python train.py --n_layer=16 --d_model=64 --n_head=2 --n_kv_head=2 --head_dim=32 --d_mlp=256 --vocab_size=512 --activation="squared_relu" --norm="layernorm" --norm_place="pre" --norm_eps=1e-05 --positions="rope" --rope_base=10000.0 --rope_fraction=0.5 --qk_norm=false --attn_scale=0.177 --bias="none" --tie_embeddings=false --parallel_block=false --init="trunc" --init_std_qkv=0.0208 --init_std_o=0.0 --init_std_up=0.0208 --init_std_down=0.0 --optimizer="soap_variant" --lr=0.00703 --beta1=0.95 --beta2=0.99 --weight_decay=0.011 --lr_head=0.0101 --grad_clip=1.0 --warmup_steps=200 --schedule="wsd" --decay_fraction=0.771 --decay_shape="sqrt" --final_lr_fraction=0.05 --batch_tokens=16384 --seq_len=512 --doc_mask=false --train_tokens=113100000 --steps=6904 --dataset="wikipedia_en"
Each number is 500 + 40 x the weight over its row's rms, rounded and kept within 0 to 999. Layers, rows and columns count from 0. Numbers have three digits each. The size before them is the row's rms in percent of the matrix's.

# down: layer 7 MLP down (transposed), 256x64, rms 0.271, rows 150-196, columns 0-63
# up: layer 7 MLP up, 256x64, rms 0.279, rows 151-196, columns 0-63
down150 105:500493529508459541472532453526439447492502537513476489475462466527462468565556518489524465466429489490499478490438458534432526533594565522550580438470459521475499441491450540484451475520578529
up151 109:444457495538512504483502519542492538457478566426558536519532527467444450497508507448426495527415506523541460462616489464519510534532504496508579450520492532472464507599536482488521533466520492
down151 108:447482473460444491480460536468495417448496487614450495482481487453528479460581504554567611474444578526527517551495490490495515541507533521500483530473497517485487535515469548492518469456527552
up152 095:501534500478501467430569577521474521467492524479545462481431497490446480450483429548463482452526586528517480462501520505474516542519515510567429516521453557566460512510469511468514577428438479
down152 096:490522494601483460467439452484464432548493516537416513513459537517493456488521560440560467491495556517512488458484490496457468455491468467522541453419509429546499494533515493486526445583535450
up153 083:540543522400513446487528502506577471477546437447496527408534544531522498488459470500476548474485473504478546531506423514545469484494523565476464478548514495574520556459469468543572536447501471
down153 087:452515450495481450468587509450528535515472496459458462532426498526526545512489452474514518542499461471453524556508559459517513491445482486504523549563568489487551435567534391516465502544451484
up154 087:431475476460482482470493512501528463477559538519497499465423449594467497586471465525559519504521475502504465427527492528522475516446542491519442451481479523473492438437436457449458563497576514
down154 097:457451531508549486478520487525495583503455488479473457526491550495501479495480475539575572531468613548527489535473398519511502495588552426520528535491547537528492496506470529462528446538527471
up155 085:501485481515503505499522463458540528496527502501471540581608437452468556472584553426570498477440504481563544496504504539536500505512491464531440500491535483548505510520572545476455500409479484
down155 093:541489564457522479571491475504456514495410455534490489431501464509498521433464464556486558554487532449477554501465537522495473473397459475468527493542490446486453468502452485560514476533584535
up156 107:477503485483471540484509436472518499491525502523505569564471546471492550449457516493508458435586535519509488498590502473511459524513465487550539556513508506386438519564463485414532550513510550
down156 093:488419481499490448515476474568555605488450436539503510498490454486452544556565458509558550507499440543513509591484504506495454452481494524450495504511494549439469527547486501552456443486503539
up157 097:440522448448502482537538457489534427529485453451495514533448480525500532438470489472544557482564537509499503508529475496583476475471512487432481479447479450431544446514513522482486489493581614
down157 106:418495513545513514423456503531433473498608496470496508471542501479522543514455522586458527473489553474523477537497497440472527571551466505546488475512504448595482513539495469546539437524539503
up158 097:540558497563461478451489479524392481536511548444464494486469511495519504490539519509484478567566539509441468495473530481498483549516526496422578488573509516528411434482564473548506512531466542
down158 104:560481476483493438540466439454450554515532471431543504379501545512519499543506544514544471549440579513489523488510501542440443498511523539488471521468529496439430425461489537492507481519489537
up159 090:414523448541523541536413477544430475552482504511501542528442533538495458506568551580479521509520535510457549507509434506560497488483500487503533482569514528554491511469454508432432509450525450
down159 083:531512512429418503430531534458564525450523471495487461464546486464550544529436451442515429517534507448481418469522511544479552505538473505525530495477512512407493442504512529544517551550454488
up160 097:493465465457564505560448541516479498523501526498493456391452435464547531528533450462523513448468569501539422482491509491519493552478501453468567429530476517479475479491473577573450496473499466
down160 095:487436494527507501430560515474513527536421496474513494474526504515525552532575465513527469592534435546474539486496436518507573500506514483552500396492511457513461484513518451469427496470510416
up161 109:525502513472527452562516508445515497490506506428540570452474603481518411439440545488520568520531506521514520466558474477424533462468426469481509486480508487566467443498437526524525517499504461
down161 099:527455450479563499500487536486556509474491492503514468612539457498523495567507405402539540557470501510470478499502476442493488537475494457547522580480459471481523493441458430531560485523470502
up162 094:455453510528507434493500484462484546405497584483540472478473529434515482524448531575467510524510512543518477443542598456513476433455449477555467559546453471525488494502512493529503494559443504
down162 102:547488535445413534534475483517525492598531452513498450480477447486468513529476505499513538489525411520485517502532418457480519558453514502481550509469508579543482532497513550407552504433455476
up163 097:560498452520531473409560492510542491527476516449554504524454451408493511522502426467548504564464546517570485565513556464452496467525469498458513488490492461539566430541498499484515452544459466
down163 100:570484479510482601507538551559541510444545500479429440481507518512538517427496552487499531513504447491514493483492487428484596494552511556503482541452479516417472485510449549494473447438524493
up164 117:532441519519553499497451570507474494469493444437503528526552540495549489571533535495511501436466498506484516490510469513426414471490405550505530495455544515525484501554530536554525603559501534
down164 114:422468397443520544524500477516559427514568469491497520515534491586550488524532553467505533514510504519479546497472525556540418491572483416527470514496490528458535450484456519462507474494551487
up165 111:471496466528459517500503567504570467467491529513532490448495517517569517518520536494472514543488561494460507451507526564415456477478612446460533460517458507460517525456431565462499496453575443
down165 103:516561571533468462546486494495445579492525494580434480536543522475507540504439524464491414525482437464488435504509444453470545460523482505454541473461500542492536461551539563459514526483450458
up166 106:521483464536458561571538510541559487513535495488536501446516521413401482481521500458470524484543490519493490464462433498540525526602559505541523571464463504493466552469521562499443472513458459
down166 089:470545566454562496471488514466467537499516504493444499479460533593527487462505517493512616488483445489491517471514465489436495516518478442495425484492533522470530492430481391463560467468537554
up167 103:516504526488429472495518455497488501527587493479563531564493517464468478456514522571543536422459432450575502461519538533502523467586522530487489452553426457499512519567550480497474520547487458
down167 097:483456476498536535494464486512435444438416428556431478501460546525485540485495453550429576525501499581486507496557546524443471457523527500499481556455550517503516524526486455488532490437547540
up168 094:514489576540477541529453523528554418491484511500507474530443572470478460493486548501444534555534538493522574463452532489475528407545501553546471475561503464517530520566464507402492497501465501
down168 088:482510432533567446517497486527454565460521552508519450536500477486557516495533482473515571444505485523438448495513422507543453497465539458417565553515435583474498505508560526539520463533490522
up169 093:492488546462457454539531522492513470568554480474489464510563508490460532527505546518548480456483447543598524461515475423542519485560456485488532502487456592506588442508503520537413528472515505
down169 101:467500463507488568497466492506547516470409541453495537532513419504474479526441483522474547490516492454471450504563496507442496553489571430483520470500475491502571531463553535404512400481486506
up170 099:545412481581447541522472535478517539476540526478453529475493520473433490453548488457567497502563470581480557491461526481502522427485488549512487467503490430545538524497480450455449550482454444
down170 102:508469501492470445513457520509552500505488458499544541501447479516468539524447508461470551461430565473475483472517454473478501520510547445437518593502495524416427510520509589564535475594514498
up171 082:550525543406470484460535491536551501491528465534492539489609530450467505503496522458503527541541522495482503517488476515460493502507488517498404417538460430488536441529476466456453546429450443
down171 088:447486466597491520560463518517504584484503450508515451575477491471494513495549517523556574555530488538430526529491496469466564475502555462496540436452548556490476478454477528555569497543499497
up172 096:536442483552522488511451508522470490600540488510492550463510546526464556481487470571510456545449542467624558501530474503446483547517513415501523524488493460531458549522464500519488499441552470
down172 099:504438487515449469479565449465469475456437521524492450561519536541525442525534593527509509470486502497491511554441384558465594532494494467516430548515471475506497460550495488508493466531483485
up173 100:478492448491497532489530498575416494507520495510449433575438532468412462424449563526464530549505552499557464506524503506544505553562463504590540473557473463487527508504512513548495481480486503
down173 091:496492590502568528535471478497538500504500488485491487430542452514592474499547471481458456469460426544508472512509558542500543427517563506450468550436574567555516544505472519520517481523541463
up174 100:456493446439479540440550477529496550462501543502492440496511540482495488453436467462542506510557519585485516447537502497511490547512445527531455531520387539499448521556438433487491489448500560
down174 077:511512506528495424523475543474468433532450457460495464470510537518459535555472493515437512455507478450502499507474443516525493471451530399483497433502528395484523462417500518449519542533474413
up175 099:518568528528515489502484442486546416499521458534551541472507517478543488450588467495473530497474570508470462529480438524526548457512531500593478498519469537536492431457485533482380510450495487
down175 095:516497491473505492450548483506448473518440590500516515475566447550577569475565452496525481522478450553553451468489501536519454552452517463503465578445520448474562539466483502553520545471483471
up176 094:483557474480476584535553535521535549481508615478394511502458502510491457559489466518464508497519517504467447508462575566549542460509489515547503502558446471496440433483503518483516459531521467
down176 093:520561533554468496523520447515573544474488428513527494437516512468529487459585527452476485520541475537545445527410464552457498517445491419527568577500504483509496516520523492440440527498485530
up177 099:457515451503455530472547544532506523495434620564477455479470495509466451459514498521501536480518572510489478494488481498597485519562477597486484491488448447504469515565529507463492536539430458
down177 084:528501545485469498565461465517495507495577403497542574515508504474498571576483468472547385550502480471570510526428517517444509472501507482516486474497518555483531467413498503529524470479537531
up178 123:537505426463461511438547607450494503443524592546552471469477439534524528548492535492449479471532527524488491503550498529499474559516527582533526533503447471455528491513559522533535525442472529
down178 110:548458505466464482483480544524471557458567487425523484521513417535459449500540524493463559485462456481467453502488491458424577541545474493529484570485522568493502472524447561412515463472512514
up179 098:558550504524493465530496519457444491489566459558518494488503463495465456482489491542490474535478479574531532409529433446535497525471488531558473522480517469520511596538575508545564522582442527
down179 096:487560519512552551510513480435555483520467522472546500471437555541540515530478558460544560422498487482440444583470550514506584513504550476434470495507466528500477502475545553499416456489510507
up180 096:508495495515558499494486516476458455546531481524454510544504541482522526463520444496426466499459562479418540558502492439499532534509530595556410553512529452534452440458553442526560516482509505
down180 105:419457487485508480475522475525544528454502507451528552475485542514513529565497424506528588471502522557543500505527451495489468505556543543510436504442528446509602479573483542552485490497431451
up181 114:543499489568506541506581518410466483501476501558542469517415524475425462475526535508478503530551487478558513562567456481474432551514420465535539532477511487488518465427498513489493556538459512
down181 111:538497535399523542521509497481473567535524474461469490540475435547486521460445437423482461533544543493476476565494523484489445423497540454487493541542549516485577548420476532506546508466515508
up182 084:500594439527456487488474539513481502516454518493546572489502500471481483564488446486547530538482428497510461557492400481552490496543443515493510544534440452581478476581517456488451531549506517
down182 091:479463515489514496519502462486566452490423509497499438530453500510572501519527594458466468516513476490529439511548459434527504520385514513575460503434509485484508589514448535510538451457503510
up183 093:468457516436410546471470556511506511434422511527523523501469522529527464518441468424513481529465513476430483572556515568480529486520476541522460521528465499575474464416533534506506517445468528
down183 090:485501478486499499523481471423506477497463470507556530529424541519499457508466570490603487485547455475509427555502470454503513554563436428526478490564564474455525541509503522492593469493535479
up184 107:563499473527459510504530436483543525438532477477469572579473464445479543547491478458465468485493488585550501483493522467466498503600496454579463468544495530472575532542438481527462527502540512
down184 101:502534498431520531473518527556431546557437518554488528492569416549537473509484508462528444468502446471497484494517437530543481493482557451496541478496489529514466519580476513404456523537535572
up185 105:539543496481589491459390509485486491515536487517495555585479488461474533518521553449494488468505390445517498491499562510521501572525514497521445545523495454467507489411530549515432512467486487
down185 112:575543487558467510453453495486556437476412504451514430558460467533547560546518547475489495515471486466530493493476483503479546503475489578529412513505487514493416472516480439495551449451480467
up186 095:489485508478595430481545553456539520500552482473482483451571519486532557500469461440448532427546506524468488519502554561517476487446484547557430505454529501506501542398465527482530477460479524
down186 088:486461489517550525498523444479405550474504467542521502495468491558581546453555462599454559582486482461517481564503502486460495495539564486475558544454502489479526542519507567561511468480508497
up187 119:539592446551474468495497559531550549459493543476506494544541477503434519460533478548440434449534512421497462471484489592527459479541494470510508421534532496493518464558470473525500543451542482
down187 110:479482549438489551496450479517553521524488497408485552462471574421498531465490517499447457587492420449513480536447505492459518544504568438462517483482466539545493545519554461470516479517526549
up188 101:507512504451504496437497551526555499543527422479513504499472487431470511446458535460490572530535448488538470511553507532569497524559526503560493504555441450467614442557456475473474514526478464
down188 099:499445597439482539455544453486458441484556521557610522495509511513477451522484500538441484489479515481480585503466510478521430495462460490450485524505452439536436521509485481551534490513506573
up189 110:441575476502483488535535496551499456588509531548514515485455461521574501517412496472437543479491547424468551497495529564463528497502536471559469502511445448479484511537464503431444493576524496
down189 099:468429494444554492515422481410482544452529434451462489512527505458487440430512484510540542531560466548486493481517482490516500431529520521518477546462542427577509533464429468512538460480523474
up190 095:514527494492456459471507488516572472486491511525512473563536501475516492510481584507425475515465572482503434486464548486508500430494502535404433420472494398489519575534468469475573506484516491
down190 101:529531482479517499431516481443502493528491460541577492499420492590507524563537399502521490451504506465535461565402512516467525542468489452528445512527476487449516480528468501498486544578528549
up191 105:489531560520490450517449542530514471470468568473532462352473564473492486484503473514446491521537537431486500457492535573451527483486498532457475530459552514525503452492503502421486565478459537
down191 103:494492455533533435392480474508467539514522447524510483447540483535524523437508440547462519478527485512507487533524559540505553505472577456507454610521477468475537503487448427536481508478476577
up192 096:490467455487453448507552514547500526556490486496526535584564545510489495457572470477472483462503554510456484478445442445604420522492541523449475480485503489526439560505495533504494558473444556
down192 091:516497488483520524435500474555545415460499519486543491434521454549496479526453535482463492516539464503503580530428550493455587572458519479534537457440522541426571532532454490496476500515551483
up193 109:520464511493448484465542527553530472455499507441475466565562539483448574528590436478476528504531557458508522546498528481461480472518532489393420442572508459525519533524544516481490509513539503
down193 104:474493455531524552520453468509536484466440458433490434480511441492605520433486508506524497496550489424522451495497417511498577537499517469536521509519519568460409477464470488498479449495451539
up194 095:458513526554496539536436517427510467520448542469480566488536526434539511533484564427535491525469488563462537545453429509527504548481498528531550497494473475558448479474465542522469464465396474
down194 100:445472496486521542508485509478484535480567437501577445467449488526523498517549436606585546488541506515499475488549529530450506488545523486518465473538497535572462564538505514513547559552539438
up195 096:490465500481533439554511484513509439465499572504532502548445493482479549491489511518464446508591430539512409482484479538550468478498520540436544558458495541461431523457568567547512500451480518
down195 107:573500477527527526541543456475462430469476512485497512492494488484527424458497518462489578467479557457463492553516586460463558486491494438498427521537459545451472510586462486583493506544514543
up196 104:524553460493509493527436539578533513528442473458526519434442477484515449469558413503433503529518543530520498548518449484479523513520457491417531555495552447538480431538525462502549563532475496
down196 099:504471499502531559509546455475493543463543456484505466512537539517519511541500532518531434430498453529535427465512495537508476432405463514551550461506442556417576469484490526503471448445437494